From a checkpoint of a small transformer trained on Wikipedia.
Size: 10 layers, width 224, 2 heads of 64, MLP 640 PolyReLU.
Architecture: RMSNorm before and after each block, rotary positions, no biases in attention or MLP, embeddings untied during training, normalized queries and keys, value embeddings, an embedding shortcut, skips across layers, capped logits.
Training: a variant of Adam for these matrices, 130M tokens, 11181 steps.
Each number is 500 + 50 x the weight over its row's rms, rounded and kept within 0 to 999. Layers, rows and columns count from 0. Numbers have three digits each. The size before them is the row's rms in percent of the matrix's.

# layer 4 attention key, 128x224, rms 0.109, rows 0-124, columns 0-111
117:592468499539453517537515421522473587406460505545470464477573503514404474376534458523515501424549464507597510441451446497508515507530502469485542421552468471537413423580427479491416514605467423420438538429541565532564438520463522527473524448540467550451514495529531450539388476476518493468534522489586504473526454505594535542527592509538
094:476433488503516537497412567499515519443522509570562462463507445521461479566502567490463492537586575496555612546399499547412574574580427534572471494503457527503564543506543547482460417598500470574475507552506444478494445476420453426428511539525428512472357569506477493494519446438401472481516565402545546467537567494443428486490529513485
105:510562538464425480572549468533479518475451438570509497511481547522566491438544507492521436453564447508551484463507467424552595505487523466446512438496593407533477488554487439516436512544571456435384533375479482525501491465520524510554492451559483428501494463590374485431432500438533576484501458491534412465536453459551535518551433468553
102:476465551468586560485474647509619546496540506513555513483502544450454549482544517528478550534480476480458504564519567570463504478493568423585449501451388541433500446388553512577545490537467476549513479567606508438545455485538593528454503486491508479519516424470578605487533493548441464479516577475425507523405561507561450476443544555473
112:518385482489549513512479495565543543529527542448527528521404497519414579438517432519527504542481346489486535456470627567438476519473515412591538497464409507410455462450449455560470533435457493513507514552602500470566554465559531548443452543468573529522465567518501571488496449513398522481533489566495537559445477416462496496482460460509
118:572506541527494540527510460476468559411554517570475502476580538553562494450553476550506528528469443457537499580509538529531550512493484509566452504567593504476520408505475503489540510638513439459369496534459500491456483545558567487504565480481435481569436491481475474448476543553485520537552467503548476512534458481463577429501467567507
127:479383509507516546527401499516494597522437454495532495587466551517497529487517512562468609550404455497519474566499545541467528579478482502594535498485457536490469534452450468544507523510454434490579420536518379513507544486550622468433490567497582453532419534453473565490530454482485451451619592479539492494514514475528519442491511516453
123:452470476529508439428501536390521507427567505486564446467555525529488533431419487474497505522494553495522560450404553518497506424547466562537443509452392570558528466498452484453448473482422552573588577575537550508525442526482472454462537449489441576506532505490552516556493556548475517475548587475460485575475540448490547439452496531506
105:657556407593451598552508486502495432478419477485538555473453405428554565563629511500519536481592498579456510512596424479570491574442495460509523454465607491452541484571539539500525533518509475491470589487440477440539549559484485506501544588433467517534518502495402417469474462525501467570387392518452521487506480485520461521487617455553
099:582557454580446612521502534469486512481410490460492519495457476433551529572606530478488500417616474583374487541655475494555457503478545461477485462467579538488509586528522501531548531555513520501495533401381435465497529517465509533486500612494504547492562528491496438490484518549536471584401435518433520402493529430514443458518576446513
099:430479572427514468424529504556508552501598434424509578460512518507553497466508430467442546477485467390469583647462488509551592528427486543486535466401528602547364506478552476502566469504469477466522505439491518518452456573516548496445533492531498504460539520501568497531470476463493558466537518474471414506492510557513573473455434490512
095:457539506508446438467479506514535530532512483425501502461464546464477451388443478483418476503449508465591503523385513493499525494477531479504570498467407487440523501463449401539518449458465569589553470531503496499552483438413504470504562423488526468403527499473561544545464413446585510514535530559493491505521497480555470591418483435562
116:492587536524523492532595471596545516563503474427456563515443495445491472485531371489510495487564437412514478522596495454492536465467528418454501475474519487535514489532510483514579524495507514457360510473501577547558510456460440556535436481580510507485561390529553549481456411473478505498489386516520471462517410508564452557522451448568
087:421472540507437385486470547536524553480549502447558486478555582546431419458384524535400488530448523461597507534441485487476540451506456485518544495568391591490479539501446493528494436499461542559521454531498547470486468489439552485500563411505513449422462414481507549483546400413608528467486590526470442458470559467546433534460506480489
099:490583521480570475444609470512501494537456413448481504473452462485428499466474434453541459407531473468497519519550562539516559490484604421562533481457524417549505496461527512541585487491512543490405485404502475474551474405460495516447516489528541471490595477533493559542466388493362547478548446570549438466516474506507479512448412445551
099:579414457531435509525486530550443501533457483500570481532544475519463543506537499510558480462546479665484466427597456499533504530518492486472542470514485522525487505479546623424448460495490494516501575481552561546554481495553445464472354543397513601528514519505522387500547426541572474551433491465499525492604438549574451470508558433502
101:644441436549454508527460502536517517482487495562540482439459514589575491396543555445485430516438532559519532523450492448550581505413450455493522407560418494530478456513450529561429559508433396576468512503512494522521456497500479445521575399500531452492487456529531507584485493484563516507499506539526565496491485430488569417502568530464
143:607450528511414506577509402524474527431392468531542432467539479563502475437479473551501442440499444507545494405546459440534527543521504486456552446541503496538420433505442519472454498565471414417431533427502523545526450531484564486518515454579471502469489440572466463559439485453497500458460446478592467520556437516537584517578525506522
096:468525529497539452466468485489447493518557595471450568556404516515537480494590489483482555495426470475469470515533487499500541513406515522490490514452589511506483483528469395584584604484485604453549456515440490487535512500491499535525519539454578548592610535550495512482488501618556477481544461492449526481507521450466584546441446400525
127:560418548503488466539439484536491557468467503564636373448517450541517459446480535480431443523485598594606486491466531443508505451567533473493458396509462458471568526526502424459396469509492471546399537520585539502521429501463388436481468471513537446491488513604485487575404482569484491457493529486540567522584482545485571491555487540468
139:462501495496498430417435561488557450563545488439582479456489492468465492568470487464480499512488579543432505492465521513428519400541505530510519471498407521493470569493538417501474448423434527595560568537520528491479521469495381481468496480489509511444565544539463533485486532568500502476460526498470563512446546497518385511511452471502
136:597452522553457469534533411537487518479523617475439436455478423534521499461501491456532455507478476541517503406528568478506517459464524430519485531535540471451505426574428467433468518513482531465353536523519548509547402521472402470491457468488470528562547534549528459597450511578441516448478414525577572605485434523440586508513393515486
108:451494503445547456393458521452549485524512537405580523487508481445424513513476530547536595543484510518448503444492490570470485482515481610556515467542420562548480564426538489506499492483487542505602505572519479428438488584565457429422587449437521506457598614462486573425546584553496491445516607494476525512449490512466423483480533494499
130:596566483549470477559580477564481466490554553510512514450524469518519482490521457454496359470552473569540547433539449423561485516461539443445507427502566454470516479547495518481547489496494563502393594483479577480561507489431429511540529470490473597502539438520475414534449481531512507532404404527494537508561500512527519565455539471581
095:527445500371495508429455508526525488507503514516520542491456500524473474495503496604479536514433473509502604439429487496521494561472480536564534476576459572518467505424534485492525505493583524399540464538517466458485520606549514493410676469420561455511529543446460569440518558499471450425528509477544489552476494558467548422500496533458
105:494500509445504438499521494620475495506543474437567489466551461560460454538452414527488421510539485531565465386505462456413521500549559483465596459478452546572529449485564527523517427506534515443466470564631606518479499530486490478508573395486522501535479471539466531484525408445493468463486472482537517478514430644522534542458491425573
076:444419573467458491481477460471480570463571521562527497528533602542492528403478507541423564568396503467586614485343515512457522467468413513519468503494397538523484425491393449487464560473487508494590495615538476519567519486529515493474558453494532509448460481443497537526505485547516531418599601503479440549525509430520521504477481561525
088:588548480544571559559570400494461477561397514523505532559429412522512505563497536475569384405576482531499460421628498521497441537536605468476509572528577438514558498521576530508496542535595486367432492488534547519512514520513492507488468545520530547558506565555409477514458486528371496496476397473552530521511480524438560482490480484545
098:455556478444571503402530597502561557480469429479470573523443550460472591432549421513519602540493540443473581629523513509565503505483436556550527477436505416570532516481490482543527542431465470537536544440458462515517489489553476510442508481541522442449569512507569521494482538514515573499569510604496443442518454481508493521480488541513
091:519554457510435474488441540563523515588413430430523492514459491424528439471495478461439509460579533620470461499513476484523479535503517411465568487431532531476528522467540481562523471518503537554477508494532530516558519396440518447474497501487534513451491512499537503528520432487584466585440491571481535455574473545578450550443521380570
085:419443571450543538460542442414489529434549527538458509506495524556505566474451536537497544575426522394502584531450562563478484474500432556531487493558432555517469530530452424484451551553494497504597486541468500479457490512550528488482483482517490483508508518467529536507495558527482551420590570476495423581422532419429547445554422602383
101:504430454531415432536483576589552506559466502460511504558567477500450395529433487504461446480449532514524436442552509412474497412552454449426533512508457645513512517522519541515490468468522480491410517526529601474455477473410524479556419463560501517490468369514543456541542430498608484509429459516524563458541480551594466508521552440489
094:472475485487576437512508533474557460497515476458515387478554543508435377447470424502504459492466523543513452400412547544495500448579510498485435484595409457472526599368519525502522455362478508525501395474562495558443434534518497497500548402527537446515518515512564581490497568473490517453540496487563519507432476549517448519489539503493
090:523515481546434561484524459525465554487450489453518543539448386490551529520412551466487371407491498572490507570630442512535515449478596444508585498472565545518388451536522581546488475559479479469488564496482569502544513490422590480507465473504491611519514501541397426582448366495416516570479470543521466477524576588573499491466515415517
103:497502484482400500478475533539499501493466499497543511516624462484581511511457519523507601531545505549425455632577472478523530446441509483573556509438533647447450474489537581452479464490453444532458509507563581481532500457463505461502472557455480482550440519508408392524518363487572435624397473542494484478560554619554499503499549509525
104:475508488576416544567472504504496571543387543463456544518380469424478482512457578510410510527444580476569476526533488454511436485500483520490539487515503539446541585513470374549506518555518530533487519554349486495519471552425565500511505492531495495402498463513586543513492496469621503549514488503485472479463513463564445530562527465468
099:443509605462505483519550494596540511593532545464474493541432521489437441425447452519455476487353503484560558488475589475478496424482505471475496482517406468543526503480433396506494509499512581549416497546477552502543499459478435480546495430520550508415502390525645596538522427504518537463548533531536480533486487455543440543497441473500
085:565527526543568505589492504641481498569491522507512504554531474528457449599527462504531439423547494514490437436611520471494555499515553438441488459530504493529458465535502575454476491479473466443366491528554566510446495548520454559567430503603497568542491424551383472482463457523446537538407389428571542460498501536519509534538517491514
092:494490550391649462479508594533539478491505490513494496519487573495445461547537426550575504526458499416439472418525597508478498467549453528492378443531435506551542568508536490534516538466510432460413459502526498546443486504608469535493433464568541450543529463520578537475503608525496591456522490472498514438461504482474561469517413581461
102:544534548539521472613528451554470522502484552531438543479403485529484494557582493524495439552489460369579471377453548427465485489508475486418467549512499365513519406554414378520494577533561516435428513575492480469511524490458481554554528490615481533456500357513453577509471487423472560379554462492504539502479478372498519565516468433494
094:561574404578433505533468540544475456520419448445538528517478475431510496587535523441465492434611503592469483540611421463537511558502567446464585484430609477493495546517553550526545491516535547503464523492502473482549542489436500513511478588449507543474514499529410412517485396478497456547395451547476510449574490523555444520469543383575
094:558455507481552482441493483415391501465559448593514470514451489579555524584557520462544388433496467521429537473529554518479557526544518481511430555475557466533423452550546475543575553576552449466539501519513455440433566503572522519475433533505534506558512537504449436527477545529446543400514479507485527473567479522418619435494420501459
092:528583492579470525539558434521509493484446567512524455462492406490460453453429539503496457428560460554631473445486451468473470490484551409511577533521469566491500480482464452478461412536521571474467511497526624537576460452438556451532556420466538550485476415502511518460458373481515420537462475481531500508502519530582459583471560463565
083:460400532433525523453545496477506528457557549531504501527495532552512550457466485525527601610388511442504579481444580556458495465514375576524440476541374485525460488504434449509464558457428434508579518587498487464485501537585464495463433469520494480499500548505536529516500574499531547423580550489540518534478493482411553460537453569412
090:520509475533446480515466505513524506550527505499510476510465633457437447451543486530419515466474427549593478394409473479487543484493514457463496463494377470448536463487470461510512489472482585550505532479546411570518541438433516524495586487456513532386488422456539558505476469443580489487514500517473502464503476387607424600432546402549
098:488511548482525552478538480452428506511447545547496527552373502501620573607448578468462432428505544485523577589571500513518538482479544420576452556438609529457474500472493466557511552598565517414456496502486416453520515529427601537432477495477484514505499518513441447517427439543382563517505496534474459456503595467456486450485457478515
090:400477597410483505403513502457519475490587453486522465499560495484588537432461449483437584582423537462406557672451550523545498442491453547568534506482520544473426542451504502480509483455453453534561473471486491502509473560554535478468486525517463435524493607476541518530513542512469535561562590530473481495492531573489583515512474556440
091:507513513603492499570432511610499548596458542462504503472583570500420440547423472486455468501514493546575482381444483505428525494563547457406547470551496544529508552501483597506482447522469553599408469575499539492467528479489465526609536459496506564441475470473502490497522427518544509495455446439553538497546443421569426552558530438537
102:545581521580555569587539463575430526556499515463497612536455486491547536571564476488510427400618420466508501472651447463506560520492620437475549495435617472498450430501539453530582492562547520413423533522512558542512510536471495553475486528553486619473562456563428454473468445506468519497438394461486512467515452458497505508488461442607
095:416440565453547497447513464390494544473550524568504479491531529578479500450418519560493544572412566414532551491395548527429493432524456560538467524540420557511494470513466429466432556518489481484600466545516499475458496515555536469503494449518471445519462500474540553512530549486496534447607560472511473571435533450470552452522462591391
100:536528466532549565426493435383441504449430505600491480483436429506577556551561601487538527468590503484446533579490492540495491546491520540532482534500630467479461481536498457510505570553555443475552510480493420448528533496538528529466544555488490501566474599504374458469431570548411508462475482520475485502503553495400569472530483550435
089:500566570480471576506559429573454483571445503480580490538420460447567507528467455516465463431554449579516466471606437473458502456486630374523524466455535598507496484477527490528510494574555453423422507531574647549549534520421531475462472485473516546551486460536511464505434394491440504550431391489528513485559481544561483540476463418552
093:517524518458507399482530521532481499542508497439559497489478479499466467547413489473501330389534460520539442435571486505476535458545578417540479502474504486525505433438567547594579465477516508450409442530627562469512467488421551466508519435568497524543511485549488478558456372471389467501504456523544530463505532533524541478419471441568
083:506465516503565574466489504448587510446459548552462467440487498492501486441578523466531534521419567494399584607462543478535500521524474551542453496567525497511518555500469445488494514460466455495484505438330472464433469548545445521468508468557574480432592503499534505498496665568516548479572514506495474505406466481456506430572504607459
084:518520474530415499455480521491412525518482417530527457499528505479486495478495539457485460353600474689472473513567493517547490485546570463504509524452551567518476560477562545484527440526510519539511509411520520499538539445490560468501483537441567588517495537446504442494489430516554460571456502533436494453590460503553500480484549414522
092:559542476537533518516566462517523530477419442459456536520407454486431503464602436463550455423520385482470503436526521480553487540502536430427502506473580336511510451571475450534591559550555547468427557433403510535476505495501499532482489490593526552453615414524506490494510500528455505413512398506481512484517422398522496498456513443532
088:452469520461380501450496469405496503421519518502463459502530491439584517408446564471421568518407532531533552625444516552537477455456401542581464468502509560452474524460416454486472500511467540580581511500411435470565484509497538491475563526431505461457467521399529548501484504516565507511520627535456469567476565496501488501512539499441
098:519514505560402503555490454595545528592455543430466561501397550477460424469534471514442457462433458495596480412502450417512504471466475453463557464498465508473527437558451421521485494555487577502464563573480548513525538461446498505561512493484486570388525381458541526551485434433576458493477456459494497495537466421634441561501555440554
089:498471492474543533486466510550540468553499525484582473464553434516501512552518455527481497644521567502414423476488492513461452478508493506438601507513460548454489442508542488534457486500433421511506496580561585514468502503573472459504468519490413425545457586547449468505502536482464517511443535451476664558496518578471506514555493542412
112:433538529510598510487623503488466525487436503482460566530394475493477588525437470473514434435592494420526564608587543574519531527491563473548503555491580451554457495492510463564530535558504520426453477465463484486545466519454557532507466478571550505497543557542498520544438427505374530531584502541505410468506488456468485457493404493562
082:565543450571427474507477531513464487505458445467543491506554472491502461521538520469458418391591485580515434469582423511502552538527618422490556500451589486465510484476541582494524442554508556532485532462530491507525539458445535487535508545445493550510490461473461459486489404505486450574429457480455494447567492510547415540492528395552
094:502511553548528460513530440567465509485536470464533522471577454503449467515426483495543349446531452542528445501580508495442527472495630425504581534505534563525465489486566583468512425525506556514455457418521599456544473366409523481578469506482547568541504469579447503535492340525430467511463448514496463497521508578541494498530479416545
086:502517427494494474454591486403525493503493459464465554519374488451544546459583429493543455494516503393562492537492525509496432576569462544483478507499478400489557512556480322523508521578576506468539556452469517587541493475521536458449455519486490471470575518485637592497508579476529527442615503461451441524444408445523538467490439485542
078:539546510516579515521505502525435516511496525551402529532474485432557537607474505459578502455612490508420491529629525467487506440500524502463454554447588505599455545469526532491551521565560509485367476531453505418528484471474441567527368597599556603521547527531439438560478435569455476525468514522479516487568502548501525455523428461539
100:502557507540516475488499538494524484483394508499565443504418483453435448485554577446533465570489492519504452512469485477473602495456520494438511546490420506539600560497525434508530488428527595539455482444430546473505483553429480516498436504518521480517565417447526503557417511523530450442533425615561555435518488561514475522488499491446
109:456481512548449589431488474478470449459479616441550444490578505545488538375441621445488517367504541548488522531482488433509524563441487476593493502544485464468420495541488501537514466485466480466518511468442408445461495513474586472538639552447441491422461483442479579513483551617527407526450549544531465462494497441494576494508437600407
140:565574532501497523556586494521462428576478541471533451415506463518431493562544521606578463568476472456528478516519472457467583459456558482444637525463533532468574560606474535470598464488563566428502448556495594482529529448481507443521490487458498460499465512548472420519471443541492470486495466590437555533454486534513494553481470552506
120:423452468483537522454402525519490546486463455522548583569522527446545546505450549437409512462514536474494495576539574555505382559532454488577403522529561494459476496433551505517384550547444403521435465350488537521582417516523511504568483535538496511501508576471495507478563498405593503589429514483516509473468509471548441446541516477496
089:448528474525532523471390499467548470509504457446513505506493543409584463513471624412432483552452504355520510499454456548462533478624520509581513561508509568476533461465595499518468533496561433521497480458558538594483387432523502472505515503556499460554434459463488494420468526439467576462523417568425482535415564475510453462519454465479
082:521548541430515524515630537573447432445589501495464487483416383520493629549535384495558471519531467579438515576560587511478500507413463510470511561398538397515488593541414484531539527476529571475453489481493470396482566520499540556487511568420531472519551476461524502570561484575433517496560514546500543506533545461472575481456390504542
148:554470485460498512509542469543461607412483547598489566455534503474547634549468490523500509443505545582508530463547505492571388574549492508532498477520620440540384483485482562490416556624571467571484492434478471461589467526486500457572533507491563538474581527536466501577589464496573467555493552454565431453480538514458581481558525475507
103:524532597658481419551430513392458551539536513455555375409538565491486429550500593508526411447481558450449419500493427498448567459472596566474443524508468523542594399588504463409532419527452503489506467591463520500492502504442502453470454474550422472535433504531451506488456483484501472502575482580450542545506561473538484543484414505532
102:616540498524552457503605522636535436470525504487577543447440466449524601596557390501513494475581404473495552504669458461536549501448495494440544463494518462489468537564508540458554507455472497416419516511450576439475561531469490544500497543424523541479572496586444490538488423523451533441423431501472558466528466569511460580474454471567
096:455488504481431571507462506334381438498483557589455484438569594475490345508484620535504479468438559529497425528448524493472487481527460564528514507546509530440536459487544474468447563597548489559523478523487492485554468469544447424563498499453485465482427538457496505486536544478619451544464586506493488501500534480473483479517487501465
086:446504454463456508523411478444535476552508545489585539516488536510403415433463525483582543564474504452439486505455574469509496527490424583443460483513396621477509542519455426465455479493415528592566637515461490470479432516520510463499494440437453542433533531484547492420531575513507500541417553470508522573510577400502529497459574551440
083:461465452494451511500420448336454491498480485554493452502541570534484390388497543544442504524378557519502459464342595521488468499538480551543500484554474591484551434433505370541454484543512499610598584552501476492541524485548540485489562472472426523490382492390532506419509551484512522500519559506459437552500553414522485466500527557465
093:495553400513563457421503559528579473458492540537542553563406524487528586518476403491583510475660573389446520504553511481483478465523523511526492502444433421493464567485514572550471418494516560500457481479554555512432486521497480508536473505461509480384520535568532536503549502493441586586554545496531565404466485485421387540497491492506
096:512527460394426434449530360634509491486526550556460538544462443578476438373505456483523583598539459555534545456409571392500500533521427489559546494446463610480448481520548500470473446392506493455508515585522486507521546553535576457520556495474461594489480484477538421443431537570478558555546475481568490531523401552461508494517418598483
081:424476487478429527506436478368503490518480569510456419544509536545516348381514556467511518481395582548489472475373561553482492518558506497557456528486493561555563437424490431565462487489472509583571569502554448487529481489514518443506521519487493496524417475437542528453511625441531458553519515560518478506461609416478461425507534534478
088:495545484388628542537500534397551480494478497572590509470505445484543498464504514538516498456563595611490525593482496583513490474542516561438472474521504556533525494434424484450469497509506499497519615467510429400497426529511500487432575616406469526539513482458430483525536537494458531506459529554478492486476660384553436486554538578473
106:454479578478427487572544417470392409480526514590558423515505476572464472461485455479494509552468540510477480571515495505470535389459507481473554472483505581514462496462434517490452513459529566575536544590556487487488575503530430548506523559395451473522501495505429439473516506611541504530423463434452556499572425471411647558464519526451
153:459408478403441476489467487462466490414544500592485552521573595531554517409417475471470493509444506517463511477489543484494496505552443580589434492555476518494417430425522493506450526499470423505470572578563421478460435505544497519507507445482448575494476496487467587509613525501503483609438523518554449493535472513436546417484488540524
124:431459511513497577475499467474450491450492484564524573495570525546534541417494472540546506450506496613487525487492587427466408481601487521610522535589491553490432552503528569437442522572503452473470566504527460510490514510605510510561526469440498540492523486495494492506570519533527534568437535434526490569562381473473551461534514505428
136:475460467446472489463444481478474538456504477508441545508499582479496491421419480430461497492551563557507516545458534465548425587510456547543424472529548429488410455402573461558406535484484461600455524462480459541516456527503544534545571511515488550429514562478482590477559490422501516592496521484616461427564407562418529453541526498549
128:548440478482506537498446450535500576516479449553436546529486543432553511535477513529507494442529563542484490430556505488541376586541502504499459494572587439475403490409501468495411555597590434555474510434510507542520488477492504473617448505492543531446490580529513510521588493450523501522477518509544460414481475550451477493590511405567
164:487517490528529464482504573529597436526566495408562480509464461552435449458500461505477548561471429423520542524466521510490630415437483516490534517476396566491611509559503468487584463378396547456490523554496536510474495501522523536401518510499475480546497436478526472462413524555457513441560457501419567541454540456574478509399482574441
101:548508412519513487451565509603552548416494527501608583500555463464481530481493396519420495462614450619490610492558613506523468480515467411544532465516515556522488483478550507534502429459421506483468563496505604450514543504483469509448625542394493622559538488457477498482523460551429571522429509479486483581467512525534457524471524596563
125:487463528457425556547542447440364552424473516577447489493614525476481475472467530543452533404431526553501454448453570497509420522527483580602442472521563460460472419459494461487426548645574425547517503480488385513622509471509491443570529489527503530504460572467477549492581442437585482561522542469534433488514449521461564473527510477518
105:511490528465436502542441532399427415524497443520530466458448525521477324495536537544545471536478478397493406552429511474424568431486430626496502527538438561464577456582550447445500492473463455516560515558494479508505469474588501489501477460524455365484418496480512513370435544416513488481488478502494509494587420527499462482475473531439
098:434575411394533417439548459557503492512511521561404537503557515503469510478421472418551531530552579574567564558463499469535428536599458520501476473500547520549458476414482605573496437474511478544541456456494481496491528487526531508537550498450536582445522516437561502447463612476518584578488531503488479442482477513454477506511518498490
106:429523497507496544488441482485523493578550502501457531666566555450439438519528580515420495441531570537480481568442510518531435480535546540452447484485466522446484571481469402458523489545513500499477523460498559557464471512506513532429501492476516619523576506421608513489474570510462521468457636413502524555466549438527413391516558487534
081:577539498526607444473525546678572480499556497441559587440439468431481655602489426526540504515626444473497546545622435471505556504475484476460543500502517432477458529575472591450560473459483519417444448470440585484429535538494461561495480508490574481497606455575459484568501434554462503453438477482514569496539447543525494590499510444530
092:485544524525528488509574491580544542504548554548460535444477382483496490603489478475594608526538537501477517599569446539542443506514506600459472535591505430492450542528420570496479459508440470498503470509473497476413458426527417556559411513551542429458485518547469488453483502491570479563443405451514536509449405547504489498568524478446
104:507517464462496445521440584532534540496469451474425491609516549552563477481564471416435526518550580514505509429508500453495544557554456461493483506428535523610498510517617475555516480481506562386467544511597416567515513515388524441505521517483527563448508533483575473487503583553506546501492448476517472421527499504505587432486421530534
091:402530531472479499503477511543572435541505545551486598465459455532551475510545471590560648547561482434500471560519463493453533445513416526432504534509490556527454516485504580455472550520513520529480502470479524447464387458516401503527500507488435475514499454557446459438520561483503404494392480534522504483499539450489492523586521492477
109:479548500453464472440455475502491495501435408469497497643439562521470575499431480480561457479578440398511522404434555494433525469511512504546489512416447492475535511465542452583510507493593523483536491526557555533514574493509564510459527462469483533384475431427560532482473497496397554417569469598494480406541429540493511477464456540499
100:468575554460521526469434534444536533588441490442501564588468588461487539474458438513502459444587522395451477452546518528458505457490500487498532531467443445505479623449461443587463460626499628467485498496534489512443371488504541471476436496556503490401582483529450555563559468475481541512520538592512555504465474487422457424534499438572
079:473508447474515473419460460453618473538539577519568461433440521480446459449470479494591587518491531522443520557453570478504501493496454507481507520552441606540496458465433456496462492485424568604527594521448464456485443504521579476478502497423437568486470477471482456454494590523531446576403525550512584538495572421497425520499570543447
086:553487446484492471518411565533478462536457437539537522547489515515444464494586517512458500493532499521498449465468506385452523524536506519478471462483476613531564502595544424454511493452498459472593570600603542612574615474496488498500570496448477524470458605444610447481515508566493508456452465426488519465530483455530483467511510572404
090:410583503516496490394559468598464476508507554486484561483479389583480552476408449528535577558515467488587533479481517489438473464484486462619582540465516492510470564532504538458454437467537524500497321537532549529430553504509558497487495487535513434481508528488506477478476491562468470525548465506509469487540421540454481448474441546423
099:532471427524546414506484518557486452457449453483521471408438623457497526485445431503529487546528432421518546445516578499446579552513447544540501486492549486517536475441563584564484553511518491564525489438503493503513572552496459472589524488414489461382437498535439476461522440491509529505468476616510490449516532561497562685516461457480
084:431471463499523508454403494469579530559549518530517508502468500479491432461498488509571580502445594456499493535415554520513513503512495534487466527525449631555518480438479440537454457491432528594595600541503463506483402478506535492446481492493467535520457450414581481432519638431555477530495534567471493572430600387551465466564553489464
076:538545536503581485494568515620522531499516492445531578457493431446505641625491393516515513526592417439496550510608435449519543503458477481455533512461531444461436579520500594457530461479492509406439439457474532511432498540461469539504478529522531506518623474593478478553501395565467525445463448476471507533537435579539523565521502454510
093:556503539524463477553625451559377510482482475511496501484539489540504549540493502550397482491507406474484525493550453473558428519431452531517561471523593426480464517576534580484544543504538468423424436444498493560518534524468472525541532497522523481501524525564435468480453371558455508468531435447493441476561399597499551547468452468539
082:502522534486434457517468590555505554495510525434459462618497470475544507485525524463482502515580497480364532493496520410527494536511505482479486523414460606501507574546549522543534378457502593391479505616486424585501527512402521455489499485561523505518540513521623492512505513611511527481478431498490494455533437497510566381496397536499
081:552520556507503484514608513625438490489523502494512527476478430526501590588528474558455510513553399477523513496578419480517527457435491473499564468505572431476445545591504581432526510484542474359448426476521500466461542494493470516492494534559551430520580469581465464516467421525491494472499423467497500485535369571503563498502482472501
088:481484537462484543485386565527625545544545447519478494499507439627561477528625530529481527492543511473504410423530471434490574467577470485453529510447538533590495479489521462478542486485573496504498504509515474468507438467448479476498471548543509432570522454488503448507527626534522434367503433512499524476506504462617562453558505550477
093:494453527477521607472390558524556474510454548448455549525456508519517524436601496570556519488542546518483449519573406575451600476533503463484553510533509462567488565488475527523467460543451556460488503412548418476478331506571458470484479500526496368523554447594448507496564577540584473500450452608565510440498540443462491494562512503501
078:479532517505486548543491530364451422511475384591540507485509501531557454530546534539426465371416570445513397483501467537472521416515450522456521499488553531512564468519486442439496566562558469487480568486513525465551458493541399524500473585484538475527447487408406485545524534503492392386483533489471512527507545419563538527521559492514
089:555478455460575479515551570410463470375541405535438433476591431536578505486516488410481438504481615553433537525448448511564460580557484488495484545549567490533524390477503497513531502452493471418447548456512410536522517491445584529466508501424545513488496528464568451552505552472497501566579459527438439443486484454546569454469495530576
074:483448460522597439467432530663640522564534511480490494512374431527460589509455418462638545580608458460492519557519479430511591519479513455455500523464415555498487464500494520464524434398486543512537531555505545503406429464500510514508444480489474499516546474512564419511524512555466554425469524554506598521515525518484466561551491539453
073:560503456480442508533577424363377449390450462545485456501592500481520378472506540545417468434411514540504515494439619531531397504517450600522461461547598586480547470518519438513510489534520432470501525480485480481643588479450499525496543505457480523466387553431459509454467492431478449561496438447472440452538457480523553479489500507484
091:528542484496464442484601473553487436458509530438474502456465536442544556518461408488508531475519512502501550572630548536460499499452482511539538473438538413534491528436529571589474513481511540502413483488502495493495517578511496444596460590556518547423455475610392498499505430485473524555467492592519545510500505556393452580540441415537
075:443520523506565429513472485657566445524501496497499567548347442522509541533524458529593495577613503407494475513578481418423556467565520460495489537474429543491490457563553539425499457457531553460443423487528627482479489527494468514530459558553487458483542453481510427529555546595449485406395506520531574486533431511454475541560512540483
101:496467570478532561542514434520486561560458500446489408496482389544480506437491543497468522607390525563573580465428535528473460491473521470488500499516518526498557528464412468499508529471503500520582506537509462479517485468501516494443575515524440562654497480450461473504459449554435402429497506483486476570516626491571534479534562515465
094:449544562506525540485529439407425450423439478563486477480628572551492472451477587485441402460509509544592490436448479514516525515534503420539499489477505445537506430546397532487486568540535549458451422484512483475482474437494507467447549491433481456539535492437406478545477523524432475449570520529520397414519507485523577437469505546553
093:479512535446490425569595468508407431433471470489505485353520492558486476518486456499540483569411444507498554513501499552445542525519420510477506515570554477541514435498514586534466627463468454623499419451444508437502496453536447505566518445430504456498434504559395506441485454457516429552498456591486480477523484550495549614488503495490
095:587566423453443422466507470542532469438513444540432524452492539469503462562523468433517570542582474414516498453462520498498515540586388570469500491440550549572489459501590545555521498481523429495508489498510500470501540498445505524520527526457527517409439469452540448389490555460477554545573466538524503388483470522530410576498488549503
088:516488591494454489539537449456398615520456448408419393605595519508553462436464541492360484478404534568486555403456520530503453519484556499509488486452535518517553575474509407534523447562536562401520495514518472598547540569404549445445554478572489575567538545465538529527444441543437485420563480479491458556512501565533530415508485486534
080:503433568546489556484389548547553594557549582450509538511486557596574555439497518560494467514535474487471501395493449498479587461484491395514502531467467455500457576501497557498488487568486592459514541541512429528439415531505480423466533461558531463577594472574480527538560512591491543501507548476495499517563556496438538415453454488565
088:442554551509528527487417551544596462529523468507501575507472482519484500559556540563548533443575491467487460566585412488462570433509464552442525521494512503474504559553517563375494503493534483486469455433530587471502454468545408466518447563532518391497527442539497463464506549548511461385350480535537562488500472474501461520583529558486
084:486548379505614485465436529499602464461520498577507538377509451557552477510541491537493593526557582512532491519476474483537536521529469519431506490528579543608477428448516562431485488532475484501451540439498481434518458536467467486505518550482558476515497494551497383510549521457541456553426468534536441461443581400526487506530485516460
080:530424570486456508595577470343430454493580439533507461457539438506505372560548626535484447433369532537543423561460464568507476490447508599481500511512605542445559458570451442389541575505538434481505479492491524429563530472490450505437472542485542429605450481416435512469451476476564436433485527518486465580541459489518614485489523489496
080:537548449508496457480567434500491392417462383637536489478533532501503509569518515457478475486503513508513465556503539481458469492511467561482515483494529418434513433530525509414482597464522423530436480427555584473552516547482389542573482545410527523412408563496451452487497446522467435528466580497507557492474445503482391632488539490493
097:555465555458548482535591498515434508504483514552535506523483445579598515486499483497462448503485521553509535409545490533497503517463522421545500548469498440500470514524443536430498495451503530469399469502513476498527506526506491502449481535572504476598555493508397519606501449551390558487650489445501522483507460545483532439460458535501